Weights of a small transformer language model.
Size: 12 layers, width 192, 2 heads of 96, MLP 768 tanh GELU, 6.96M parameters.
Architecture: LayerNorm before each block, biases, tied embeddings.
Training: a variant of SOAP for these matrices, 147M tokens, 4496 steps.
Each number is 500 + 50 x the weight over its row's rms, rounded and kept within 0 to 999. Layers, rows and columns count from 0. Numbers have three digits each. The size before them is the row's rms in percent of the matrix's.

# layer 9 MLP down, 192x768, rms 0.133, rows 0-191, columns 512-543
096:592505534525563436493449437463485456531453529536504530619452466483473516457491615483523496473509
098:555542474537515572551556486473501485430478553483458491462498546452667518515458511471396470555467
094:471455593460416463501520465538537480502439520472477492510501535523505448509371466490546454477449
096:513411548491519476414475567540501469496535424438568451477533495418542507545424524490480461426598
096:540420551541474508509386443568483561439619517472505452507519462468461445493490597501504530373485
105:540390537501542519517543581494459486499507568486557510516510425499579513589462491476447456510490
109:474431466509478378528564482470487517519527539470456508527482510540473425448473506438408417496532
093:546539459564529504575534477524464482512564481544518535479481504495535544528517637505398498490504
126:476442464460490534510458506508560584493485510490506513521499539502448425520506536518571516424516
091:578489507465526557459500441537566516422505532490490434455517438478469549536510606450487471467501
096:502636550463438550563468500443547473549557534481507443603575489510476553446491485439633509481492
100:444492498473547418471581374471469446549537424386488542465503431577452529500480513570429556568548
099:502586467489556552538494417509446482519486618502409439577452491566484455477585459554563378534461
097:548481567518514506580481457520503414484571539520545517466505464531521545543516472471500490432508
098:407479523487395486527504474478551509540479468553506497464472464548485441461528419570517411585528
092:492478485506562494477462469458505565516571506538560483495573560523518497499499564523420476504433
097:418512518467519466417502431502498443513514483418464570466482460441475433449495510447548443469500
098:489479448439463458562426411456432413454593506452523471534479546452497482557496423507494503529495
100:510557504483430501449508502516432555447533486474504507505529558505484468472447541458465514510450
093:541524526488547459499522392531512420473407498488523523506476493567492393456496469519600439553514
095:489522419495526534485487467436555581490568520490462586570484540515482580475490484365508471512449
101:495523558586534441483448515465522524556589544440589450485483499517500482575464560444533603474415
091:507449607462519568422554528553455530497521507482447455473443508573525544475492426451423506541549
104:454543523536459584519564599476428491580347494477433507478579561513431546444433500399555611447423
099:454536404470480550405530625543534502536499486549470527483526578457593555391433474502578551526567
097:502454473504530412499552548423476525489514486506435518500495505472561467503522536474566532566506
101:444543540464434502448542509422500486507467446459501506503554446536549494528539487476459415488683
095:450503443541463594508405500585521477514424495517576506485520502550504500603532500433565473446478
092:525452502412579497463505460386496488470534501461486508590514512412521510496558524472543468483434
094:493550601474425527512420440531508531537425493488452461517523486568540491599430539471445473457580
094:535568464453472529495482581544544511503477528524514538498490473500492473481421418452477525447465
105:493561410572544457509537583466522541463513567420442589480518538471545568484475522514478548495589
103:572460373466578535554552476483489489566400468629472523527557468471536471518473443549456513500546
104:446569499484548641474418543487488439434507488461501505434527524452474600470433491492569558557471
096:555552479518627532487452546420483476522500487540527506514588468437536517509393514507485443534425
100:367528554479564461560570518588466550500443510460655535501524478471504517538552481460458469567502
097:402462450514586523560535516438443575421520474364508606465471475497497491459553482518521465473543
095:504462440475473472444557584466518536569484416410523436413462489488472561428391561481475487474511
102:494522482571493531476606552558513559440589533476374544518520533486549460538479523447409579597443
099:513464518475496648539443490495583484463505499492551489570482455411463440449528432442470470456550
098:442556449560498496506434530479523552523399502521536470418478565523513469486489588420562381480505
099:499492450542563474568496483443487381441532526466500578511524476512441518444480429521467411524441
093:560490474589457596592537510611494511487553606503610488514461504481452482386546515515488538439537
104:427480551586440415489464447425563543532531439451535498410509544472492512554519484520525423450535
098:417533488491435523520465504542464525492496502487548377550440437561458431494474533477514512524590
088:498443504496447472432478461449521571473487466492518552509477481554482547377616591434494459453458
099:489501567484609480634499456441546482517617543632489514511477504517553499402540606599554462488519
102:472496608550473551535544454471496477479550509538509463460460492515456567540471490474488453460499
103:501572458512499507502500523510516511500540536502474493480456459517506620502468450506602582531520
100:496578446501508492493492499500453491369477454621438413413519452523558454562629464470570530552559
094:518468508484490484560506503399504479520507519439495544566538483527541521519497449373572466532529
108:459473422437555565598519516495527454396523503387473515450597481561471538585462370451474548522543
102:458596422405524522542453537582528499557445539459450499607506521515482426420451456546419524552493
099:553509561452463513543433474408576515430483532451605424388497508475486422475544451558485585461508
088:571486525483488539464514563474486512464492525455321536466438495457545500489550401447529480462497
097:474506533583509574519548488443564514387528535524544514552496574485468548497522625485547498519476
104:568544468482519531501554385453568562560454525506473470453495525512449533476589413524452462543449
094:436570402496481455507492517541401447508487482518515511528459481513529461432579515476513565474537
101:470551478504504482507471488500490448517451545415586592495545531479478470496468542492572493612507
097:537417491517502530465542505532608499541548507493657579570480517481527524504519520515505427496511
103:550484482496496464444464414486448470493447542549509425473534465550498381635496420440512484492594
094:410516489525542542476521441655529480406527573514485497599452460532474486461434499445541518468511
106:581562510478574551530504435518422502496454461452576494456505457500512617428492397608489453540589
095:503494477491497549410512510503509596435530591488510467458457509513441492533432480543450453586443
108:515483544567571516448527506445482478650500421506492440410432423548508431480490537493407484398642
099:536450458516548331438574543492525475497609578573543518535526506465528441475451362526476519435496
100:454581499440373451368512479482525543454500505521466495477447472426468498482586488570552505431535
095:501422524517524482452489538434507479431543503559494548473501553449449537505518509551518517548486
104:559517517529490503509505459528436541518513556456468412468496470508503538521497516579489496496463
094:557548428503454525455576470509509520429509540565449434535526581520505471454447517478465499491515
107:469597454652599527482502483437547555516462490468529492527517484506415479468600391469441433523468
098:503489535510571460488395507464530552485506492613497570507561574447532580523537524535579522424477
094:608427542487451470453494471509531452519570426484519517483500589461542650539560483470488433604472
096:510527454465520431439515547463459468531408467449542488568556517454543430521359479593520526553575
100:506474484509451461521466514474547487526623415510543511408518494542484522526412538521518516483504
098:518565455527428495525505490505518577507504453478572416445578455540516387481441463511435501528508
112:556511551445565518462523432525491583554476580542533638504553518554512448569538426600467654445455
097:502490440462485488433552518574475523493495476421482427600464397509512533537477545529481507432499
108:649478499523443533528442390413525452437461500468558492524465451466438551448506453488544516473364
096:493538498481458408422483515454441468454507515474477500514578465432528537543584520424436455447440
094:506455464509454451489499570574526525473503601559455596439547543399527525480495396512529542531459
098:525471582563505451542452523496495544526590493663583523552498608446487536493393465561512418477439
107:562554490483581530558398389408506558476445572470527538475545532549469564448488521494439451637471
095:558490548431540432505555434488523483474518513548462485575533412435456514446478542416488507570473
106:557422455491445533565530446468566421477448361477461497478458384628475481532546468497511557578565
094:496599501527450576443494472460494483494591464502497496476470485499492481501530471499471418511511
095:523486529467505484486499520521521477506576463469501542445569452470410481529524556492492568561518
098:524540482499496425482481482522514493515476555594586512598472490518406510513467480428456529495475
094:531479442508464445467482480501501529544513521559361402514472449481486440472454490543501542502506
097:469440542488496493523446443485509433507482463517448400499419479524486443444560563417424469507482
110:517561476513445415507584479582481437544527477528419467567393539490558568448492506520542463586541
096:518497493499476504432471562583537506525504446579492523546507480493401481603496475443476493551493
101:474542542458451515442497600510526529577434513515532437560492541491481442352592516603467549564520
101:562497504436528500501497515491546608603515494489501537534466580543493478529519452603530503539474
101:447510561609550548554497452483521596565563515445464492493536519483506452522535469528419520460543
094:403536576501491467465536495602439490479539532513628580545527435466470507544490429496527484559474
107:455528484567460471585518558500503530653463517479541570519481476499621534493529614545599509493502
101:528527444497459502447497500508406461444548522532430489502431479515581507491643477484511518604512
097:442577521501548405488472438475479486474442499518454467466590489439499463508524506508406515522527
098:452505503453474509506570436478586455512378547559517528444553450511540469452396504560555646461533
108:510537474523503450491520548458484477488587501442538479484448532492483573417385463547546482521407
106:519539482516467469539495514417550545583507506447481441554502495463426484493423512462445507442478
100:475505525516491562465428430627577517539448453501470493554545481530526468485561566543532528483518
103:518474433453453527582468492446467491480482535479503457514461530543435533480568489467461397533596
101:446522461526497499503502488430469558478473466460465461513527393507433499439558526521480505480491
098:454460486600524475487533581554482493514506541406461422531478423497532509530412492440505423500505
099:578532498479515443495455564450468545516571531460480568480517441538552484645549474554515465532564
096:562466452519568492444561484454426537472521480544450449515458510460455486432499527510509381445530
183:476493471527584552565445479445352549503491465496507558535459558439401408529536572502519538478473
100:566430503607368477510548505558494538545520508534492350442468445476552441473505500527529551561440
096:514536535509452567460426488456518437489554476593563474471667516437479517524468537508547542437574
099:460523425464528493459559500511428481445445551429429352432542419524486476543509417473485481451573
099:512525474535518494457441491521403480446489469555515478482447471498500499473465456496456481544427
103:504566424496386520474531497469524462484591460481348525424519498519447504463423400417616546560475
098:549542483522485439534503503584439535502492544442539490376443481486524381562507434473446511467479
096:516584541549452426639584544408419459496512452470552476513522480500494525476429490410470501512567
096:500554487567438477527433552488492543422475476538521449545471554536549461459570565537608478530456
102:415513506415533462447489483523477539570506546479501479495570568503508507410420456420446501471525
098:460529457505493519527496518445490544519481499488567513535473449490489475496545539418489486489470
120:502440558519468527388476544439515473501396429495484494569491552547532493421484491526503466526513
102:530496408452484503465474563423518532459560480503527443509523505464469526479518371469572455520430
102:508407522518532478488543490571532390423519471518502506470517533484464547417563502439508526569511
099:471487522463476573502454511642453507464489455504483472450441542519545485488386491439516504438413
100:510438495485574443462492533474467521497534490554456490541534444491477478566592458479475437478482
099:537544545496469493531402433455555513473468577575486514559536440504513435500629483517473618490561
098:511530470511541479523477520556510517546416551530537477520505532516564462602468577515517572450470
100:514454468416457577585443452518523399453539406489523505437532476499490513441457536478447476524590
096:433515574449528542498413450521488512530462464464537516516475499523468542406496553461491561631471
100:485463474539486496432530499408470524557554568508509504470555501544476469491511589506416575521565
106:553545401596461514510400510507493565478527434538543463436465472495461457524492416483502499560614
101:438469437536544509540473532426462418507465565535544535407512562486594498562524534451510615522546
105:501493460491487517422415576617464422444501511376509432522357510475509501471589525560437481469458
116:519529553572445432409385435515499468457459518497427398498434446495512498486482481536384422487404
099:468403527529503573515488549468506476477497491457521519567517522453513534547472496527450466551535
095:507479574470459488528448571494580489613432455431462589552446523497564596523448484478506445580435
100:552545559571511372570416521491516452375523509487547526428476655498485454541479480480481493469574
093:484492464523412513526506526378517529465499494461520495498511538502448596451530528368484472496503
097:475547473532524500379552407466486514506429500524538478543445525489537485446579453528504528547472
102:564502566549483514519456518556519532499498496529442482476476596480531537492466497530516558560541
101:535540483421400444536547554469512380585472556517489500544529531565550464506509472558461497430451
094:627461569501492481489539411497592513527469509504504509499567615471557529513445586521461593503509
099:487521529558598514563590435431507466475558592587563605442432590497468456457575432501467511503421
101:462530514413429387500483547490455480389567522438560442428492536485504489492519542462607527457565
099:457492467518549524428531464451443553561403442441457592439466568502489465488456467514372500501514
093:526489522485413442491471544504503527487444578531442463493473527502558495496578532525475546377496
112:591503529432529464454493532495496480460535472621516565559477456382447548428486455524581541574400
096:584584531553580418474454462560467493509474537511505464560410534465475472514498578447631535523503
098:464552474421538366598486434508574542555552586524456491507481480493454510518561539623519506477468
098:492526516396547506388499551547510477476557558595513540536527464488458441513548570464520556390446
098:515515484455484422551414532471478440433493569565458503538463467552535424520528493479521467557533
100:496544488482484517608479483470565383436528527472542497548666520558562457535468448541520510474523
104:453496416455501522523516436542514449445471566449451444456470552521503491539431510517518530550546
097:556500429581494410558480540451468553464482523486405509422398578497545488457447514476452496539574
107:467536557522575578497503520480537513556543500520473408496614504528481445538571532439545482466476
093:466535391564596464516532439459545501546444532505572543616464542490512466517510529474437478497527
099:534533502500506559439492516466540506496415590498513475500589440609576502442547508471471513556483
103:566502480521498499487519497531537465545438464531494521474482529487501476528493420594554488538546
093:518547480577469592449465500520463518554524444461475530541443529467450509396454542468381462471540
092:546444477529585467513551540484455559445474456468487604553475560498553589531470546513479522580544
103:464511635594516524450436456496550540574422496513464413454472520440448532515507540577478535366585
096:502455519450439439404529479414510504531521520471499413525531519474469505673562502415551465455512
095:578494465528509515561437432515503449393520480595531472493467559555460517466536543521551484439513
092:572530483541542491445605551571618569497467478498508528491535426490454593366486509487492470506512
099:572553505468586515497440493443562396510466483501554612521468562535525517447526550438567498444462
098:464516490460420508411498433581484491463500509495422432482538501475578463439478534488507557527456
097:452470596433492591468443520505490517516416536447530501532573491535588458449496519563545486496478
100:542494536484510420511474487404457580504514387463548518548485500577416490558509584552510547489442
094:535524404488492525513592537507466492415613463541457496516547543478556508523503507461467602449540
096:418387485412535484538591524495521490517475527514525503614452539561490483489554482569503496479497
099:379531390490507417530496504477529507563550544498471458555506467477538505489426493412530483465531
101:446547548497486510505557518494517487519621543454502510588562554588465466549592635587439499567494
106:531487520559436483459548555531467540549504532564485504502559502535515564439501463569438488493443
098:511439582501484515430540471526556425512510581561578453451499416552486554502534435454612475529512
098:471551480553534641473467539421471496607498520469484498503524570431534556408551403485592412523534
096:581500526539481566579516487441490500559520506483527437435585396478553530418432550576544547470536
096:579445523483468534540518450554492413535496542591490446549462344490543557534521528499481515556498
090:435490498456460400467525493526482548468545435518525522441478567434424383426417536473427459571572
101:441590475523446607460621547419475509485476503463482554563492468584448528439539464464553501483520
104:483536519544445482492501498544480452455483492509483439466562547505531480482539560469479558522610
098:464436542472458474500570454462577590556475495565398583540581436521485569424459497580569525473506
106:441447584492516435526560504598452521532619526510468593513411416435472470537577522557518521588484
106:447528498463482493434548438583535592529449603521599538527523482548596522567490500476436569460529
097:383389473509619468554531500501546474543445440479512387469511568488463492494561556401517474503529
098:529483531519375499542498456493587466506538504447473560484531510452548495545443492435470506502582
099:494535564529542565556500542516470552488472468459517532507431539468488560471516669546404501421471
094:543530404552472558461552547590474536421519486525418526398513505563466546440479559466463559489632
100:477591443520430487471520559475464424457523522453446496557551516545421452423505514506445498516478
099:511532606535571450471516564371463557525476460414439559515548500473489519437548546532589449459439
101:534474499498601499491484531523525514517509447447503555586563508547517453517619555507573450453517
100:542479520512515484473495572610463474397556400543538575580500533525506565485499509562470501496441
098:552441488548534501487460485572488452474464465555502517478561478514497562525416436545482507574443
101:451520421493494500554514461481512498419525513534423585503485487437445593517538512518484467432507